Part of a small language model's weights: 15 layers, biases.
Each number is 200 + 20 x the weight over its row's rms, rounded and kept within 0 to 999. Layers, rows and columns count from 0. The size before them is the row's rms in percent of the matrix's.

# down: layer 9 MLP down (transposed), 512x128, rms 0.141, rows 369-393, columns 64-127
# up: layer 9 MLP up, 512x128, rms 0.153, rows 370-393, columns 64-127
down369,089,208,196,192,212,200,180,256,208,224,180,194,231,214,201,208,226,201,187,186,206,149,191,201,190,181,215,239,218,208,192,179,192,174,195,239,175,198,192,196,175,194,183,205,162,218,174,202,231,200,207,213,199,205,180,162,190,184,206,188,179,237,193,223,196
up370,105,220,190,213,200,206,221,197,194,210,202,178,203,173,172,224,195,205,171,241,224,205,200,238,195,202,205,192,216,194,170,196,210,171,205,202,198,159,182,188,230,201,197,212,216,228,218,215,164,182,200,233,204,217,208,211,204,177,187,179,211,216,190,174,202
down370,103,198,234,196,211,191,244,154,206,183,182,183,186,205,191,173,230,219,202,174,199,180,199,218,200,214,188,187,222,177,227,222,216,221,202,218,214,202,221,199,212,238,184,137,198,222,187,234,191,201,237,187,183,185,182,179,203,218,159,203,186,185,189,180,211
up371,105,208,199,193,233,182,204,233,215,217,195,185,170,173,216,200,226,184,184,200,210,208,211,239,182,241,201,202,205,182,152,196,215,228,225,190,174,157,209,180,188,213,246,216,261,215,201,181,170,232,185,207,201,205,205,207,236,221,193,217,225,202,239,188,191
down371,107,199,193,196,162,185,194,169,178,195,220,189,212,213,203,186,198,204,156,209,196,244,191,189,177,190,204,229,211,224,201,191,189,216,219,182,243,229,205,191,224,196,216,207,188,153,201,198,184,192,198,185,228,235,211,220,217,205,158,217,182,202,218,201,178
up372,108,186,171,164,221,189,219,196,195,188,195,204,212,221,206,233,199,218,194,188,201,172,181,229,213,195,181,181,188,219,192,162,246,171,250,240,191,179,185,186,208,198,179,245,239,185,231,183,215,184,182,223,197,230,199,175,169,167,209,223,205,200,204,165,193
down372,101,211,225,207,186,237,204,214,188,180,234,201,180,186,225,201,209,161,210,192,197,161,216,152,217,196,198,193,181,178,187,207,173,186,184,204,179,179,214,193,160,207,219,165,222,174,181,233,203,184,200,170,205,195,182,220,191,228,220,209,185,207,170,165,194
up373,102,183,219,198,254,190,190,207,205,197,213,213,144,200,197,207,190,193,223,188,199,196,201,210,222,213,198,196,215,193,179,242,202,202,184,178,223,194,213,221,196,204,225,185,209,216,188,193,241,200,195,199,219,189,178,230,182,183,210,226,190,207,206,198,169
down373,094,223,185,190,181,220,227,245,147,200,184,194,199,198,224,211,203,227,204,190,194,182,196,181,200,193,216,209,205,180,221,155,202,179,225,192,214,191,190,163,198,214,189,213,222,187,197,206,172,196,175,187,158,170,203,217,193,148,185,202,219,234,201,208,217
up374,082,163,219,208,182,232,233,176,221,205,204,184,206,177,152,212,212,211,233,219,197,177,232,215,186,160,152,187,220,195,213,192,234,204,187,220,231,206,220,198,221,212,210,197,198,182,206,177,226,216,176,238,254,188,212,213,195,206,213,198,196,186,228,187,197
down374,084,193,204,197,216,207,173,203,214,222,190,182,199,225,215,187,226,183,228,209,197,177,196,192,192,207,207,228,166,211,206,233,183,178,217,194,205,151,185,185,205,215,191,210,178,233,207,183,218,151,181,221,155,182,224,165,201,205,180,184,186,190,190,209,195
up375,106,158,208,205,192,195,205,210,250,205,196,196,205,193,231,225,238,223,194,240,208,205,182,209,188,201,192,207,226,191,226,220,203,231,180,196,191,191,173,214,212,196,206,216,196,197,207,170,182,234,195,216,205,160,196,184,200,211,203,217,214,179,225,178,183
down375,101,242,206,197,220,180,207,237,181,163,197,206,210,183,227,197,186,220,215,203,228,184,171,197,216,205,225,197,181,220,197,196,166,166,227,165,229,193,171,203,230,187,200,211,193,199,206,198,179,216,177,223,201,157,214,183,187,171,176,194,213,206,203,179,214
up376,089,222,215,181,180,178,194,212,189,221,185,193,225,174,176,212,207,178,186,195,188,194,216,209,182,200,214,225,171,208,203,216,194,242,220,225,172,181,253,218,187,209,205,168,214,197,223,212,189,207,203,165,192,180,205,218,200,200,218,201,170,210,218,216,217
down376,093,186,178,193,170,194,210,239,215,183,168,185,189,227,229,202,176,162,199,226,223,234,200,211,188,194,196,188,209,224,216,212,190,167,182,224,197,208,181,187,178,183,179,180,220,221,205,204,187,255,219,204,194,238,189,186,201,178,168,233,186,172,199,195,191
up377,092,204,204,191,192,199,181,199,175,201,206,211,179,206,181,208,216,191,205,225,209,214,169,224,179,214,205,209,184,213,216,199,225,219,205,224,171,195,233,246,170,204,207,188,169,218,200,179,224,197,200,215,162,209,179,189,155,196,233,202,209,192,194,161,181
down377,082,239,192,214,186,192,157,208,210,171,161,207,188,201,181,206,157,203,181,216,195,191,220,203,236,197,190,205,202,183,158,233,230,198,205,170,199,198,176,205,177,217,202,215,168,177,216,146,221,198,178,193,221,183,207,200,201,181,220,196,216,192,199,193,227
up378,102,217,200,213,231,204,168,217,219,192,205,208,196,220,218,180,169,233,190,195,179,204,191,205,219,179,195,201,208,200,206,224,203,225,199,221,216,200,232,189,212,220,208,183,206,222,234,224,200,196,180,188,196,193,183,223,210,215,233,205,198,245,200,223,180
down378,097,166,176,195,226,202,247,213,188,186,210,216,185,219,170,233,217,186,187,203,191,210,199,195,217,195,221,194,195,193,203,214,214,175,218,202,236,191,228,207,193,200,186,185,177,174,163,208,225,207,236,188,214,202,173,217,203,210,214,185,194,196,221,215,193
up379,099,180,216,166,198,206,179,199,228,199,178,192,214,187,229,190,205,177,181,216,203,229,201,176,193,216,209,200,192,174,224,180,234,164,189,211,182,239,209,211,220,209,186,194,195,200,204,189,219,204,200,183,168,203,231,194,171,168,197,215,160,218,215,223,191
down379,098,215,220,191,191,166,233,212,190,164,178,199,210,208,212,190,207,228,220,191,224,196,248,178,262,242,142,213,207,176,175,231,198,233,189,189,222,194,164,185,172,191,175,179,196,172,171,182,208,188,187,189,202,198,214,212,190,161,189,219,188,210,209,205,211
up380,112,205,220,173,226,201,247,222,195,217,207,206,169,181,173,213,224,203,253,221,193,194,202,215,245,206,213,201,191,151,165,217,184,172,219,173,165,180,168,205,252,201,190,214,164,197,177,189,199,202,191,198,228,225,187,198,233,200,219,177,215,218,173,215,217
down380,112,210,188,195,202,193,193,260,195,195,184,196,179,178,193,202,230,163,184,203,206,200,216,194,223,200,191,186,206,206,194,219,181,203,221,179,236,181,196,201,179,208,207,187,190,183,211,217,193,229,156,183,237,182,189,240,221,217,173,214,189,172,151,182,248
up381,094,157,162,219,192,203,194,229,182,221,186,184,190,193,226,167,230,181,244,177,199,213,208,182,178,194,198,208,223,211,228,178,158,223,175,182,192,202,222,207,221,207,224,190,200,208,176,183,191,218,191,190,199,231,210,180,189,186,175,209,225,190,198,183,224
down381,087,174,182,188,190,217,196,175,185,182,198,208,246,236,200,249,206,223,179,202,188,168,196,195,190,198,209,198,175,243,188,218,195,177,190,192,199,198,198,226,203,216,199,215,234,205,212,173,229,229,223,215,191,149,196,204,216,239,202,185,205,195,207,220,215
up382,088,196,204,161,224,185,200,220,177,217,205,210,195,179,211,201,182,184,209,177,194,204,181,195,173,228,206,193,208,152,181,185,250,167,201,198,183,173,177,235,189,204,193,237,229,183,212,199,158,206,203,201,191,188,207,162,210,202,190,191,183,202,208,204,224
down382,076,211,244,211,182,215,225,206,193,196,226,218,207,198,184,196,213,188,191,188,220,193,224,221,198,163,193,184,168,201,239,206,180,196,224,212,214,207,226,197,204,192,185,215,188,223,221,237,187,197,170,146,210,206,210,260,192,207,208,212,224,153,179,183,200
up383,109,194,189,179,167,190,180,200,212,236,202,190,200,194,223,208,200,207,166,167,200,182,194,173,177,203,172,215,204,228,220,209,232,254,204,163,183,212,233,179,195,217,236,198,216,229,211,182,164,210,168,174,177,170,199,209,226,224,184,193,208,193,190,164,193
down383,123,206,194,176,236,191,206,187,234,191,200,203,168,196,197,218,189,201,213,173,225,216,226,208,201,154,154,204,183,212,187,227,204,182,222,210,216,238,194,207,212,177,173,216,217,191,178,176,209,201,232,213,236,175,177,185,193,171,214,231,213,158,187,176,180
up384,125,242,223,155,249,183,224,262,231,208,213,201,186,177,200,197,206,186,176,224,225,226,175,228,204,201,190,199,177,196,195,197,208,174,206,194,178,174,169,212,187,196,180,233,195,175,200,218,221,215,196,188,184,185,192,164,214,201,182,200,185,131,215,212,195
down384,121,192,193,194,226,184,193,218,226,194,179,206,184,204,208,194,198,215,180,211,189,203,218,183,173,199,216,186,148,218,219,198,183,228,183,194,162,185,189,234,207,183,203,167,216,230,184,218,188,194,183,219,174,178,243,180,221,180,180,204,175,166,208,213,221
up385,092,176,204,221,196,221,186,215,209,208,215,216,189,202,169,188,216,218,209,184,212,187,218,197,183,204,174,190,178,189,173,198,178,230,173,226,209,214,227,216,170,184,215,197,219,198,201,216,205,206,200,167,192,206,194,206,216,212,196,193,191,203,240,229,186
down385,085,234,188,152,200,198,186,184,168,206,229,193,204,219,175,179,204,184,202,196,223,187,209,165,199,197,185,209,192,234,206,196,193,174,196,200,207,210,205,203,220,233,211,225,214,235,187,235,176,179,210,204,188,179,194,202,217,180,124,196,232,199,218,191,210
up386,085,178,173,234,194,200,216,197,194,222,184,168,202,181,161,182,204,184,239,220,219,229,218,168,203,150,185,207,199,215,205,173,203,166,193,192,202,213,200,191,185,209,205,177,218,172,171,201,208,219,204,225,201,217,194,219,184,207,169,198,177,240,189,213,209
down386,086,225,218,188,207,180,173,155,210,231,192,200,184,208,254,228,202,207,177,186,209,171,179,240,181,232,199,189,235,216,206,216,219,219,205,210,192,143,203,232,219,227,175,206,154,185,189,199,180,183,211,177,181,193,197,199,204,164,202,202,208,189,233,188,215
up387,102,200,189,199,236,204,210,179,212,195,217,204,205,198,189,195,215,157,181,173,235,223,211,213,213,174,171,188,201,208,241,183,214,196,208,192,208,233,220,210,189,204,166,205,223,206,199,150,225,246,185,184,203,222,161,200,242,163,196,207,222,214,180,201,181
down387,111,190,166,209,159,212,192,237,213,205,224,186,198,198,218,206,208,211,197,166,162,198,209,190,235,195,247,185,198,208,193,151,153,174,220,214,171,194,188,215,136,195,210,209,205,235,205,239,186,198,203,225,194,178,214,197,214,226,196,194,197,241,181,199,213
up388,079,176,228,184,190,174,209,224,221,194,203,199,169,183,203,203,240,168,203,227,208,216,241,205,189,198,217,180,222,176,206,230,204,183,196,182,190,171,176,238,245,197,199,207,217,192,199,162,208,215,216,188,210,182,206,189,197,210,172,183,185,153,228,202,219
down388,075,192,191,213,176,175,212,197,211,162,185,227,207,238,185,191,209,209,205,205,213,160,165,190,222,186,178,189,215,149,192,183,174,194,223,195,206,199,229,195,171,223,209,175,204,179,170,219,218,203,209,197,189,220,215,195,186,196,185,162,214,209,170,178,197
up389,116,204,199,208,211,182,192,246,234,219,198,191,186,212,206,165,198,167,190,198,181,218,220,226,162,208,182,187,190,203,215,211,250,197,214,174,203,206,199,234,173,229,198,202,231,227,244,203,201,242,177,190,164,220,223,170,192,198,171,186,199,192,207,172,198
down389,120,202,214,196,168,188,195,212,210,197,201,191,226,180,214,185,181,210,207,174,176,216,188,189,201,179,296,215,191,223,202,200,228,160,181,218,216,188,211,175,197,223,189,210,213,191,198,194,189,188,210,202,220,221,193,197,181,193,230,205,201,191,183,203,193
up390,087,169,173,223,183,198,187,220,207,204,225,175,204,193,221,212,210,213,184,202,195,200,199,221,171,202,194,221,193,174,203,223,231,203,182,181,159,166,185,179,237,200,194,201,224,186,215,176,189,210,198,191,194,179,192,209,197,199,213,204,197,192,200,194,203
down390,087,220,224,198,217,204,183,199,165,194,180,207,182,242,194,217,186,196,186,168,210,198,216,163,209,207,214,214,204,202,182,161,182,216,171,198,236,187,179,207,209,196,215,221,180,183,170,182,183,175,186,210,206,202,207,182,174,196,197,174,201,184,207,177,177
up391,096,217,160,156,192,190,192,199,182,204,200,169,188,196,202,187,211,198,192,228,219,200,211,205,210,186,181,202,167,214,193,202,206,196,169,193,170,219,208,249,215,222,188,191,208,196,203,172,189,207,213,200,188,217,189,208,216,209,175,226,215,219,195,183,206
down391,096,216,215,230,194,202,181,212,183,162,188,216,213,230,207,172,179,201,212,165,188,150,229,208,211,193,199,189,198,213,220,204,206,204,211,205,191,210,178,191,215,187,207,200,168,191,171,211,193,190,130,204,227,224,188,188,195,245,207,206,202,155,172,213,212
up392,089,183,222,208,204,225,189,209,224,213,213,186,191,164,170,186,213,156,188,220,206,171,191,189,172,205,171,234,213,180,184,192,174,172,183,243,246,201,194,195,235,203,244,171,215,196,187,209,204,201,193,235,186,184,201,203,186,220,183,215,199,209,200,202,167
down392,084,219,183,191,190,205,202,182,203,233,180,194,204,203,207,158,187,169,159,213,246,192,207,187,193,189,186,215,237,191,203,218,176,202,218,208,209,200,245,242,218,193,193,207,162,201,207,214,229,209,217,220,240,193,212,209,187,191,200,173,208,190,215,200,224
up393,115,171,176,209,201,178,202,214,225,208,243,193,192,208,189,196,242,207,190,188,189,186,196,210,209,207,207,179,198,171,173,219,222,215,193,229,241,209,197,218,226,241,241,186,191,199,245,168,168,221,172,212,217,194,176,196,212,225,218,179,150,232,189,224,192
down393,115,177,223,179,208,229,192,207,178,209,213,207,196,198,197,202,221,193,175,169,208,188,153,180,202,198,222,199,186,229,146,169,206,221,201,195,220,175,220,227,235,164,218,187,215,219,186,207,211,195,210,220,151,193,193,169,184,207,218,207,222,190,205,207,236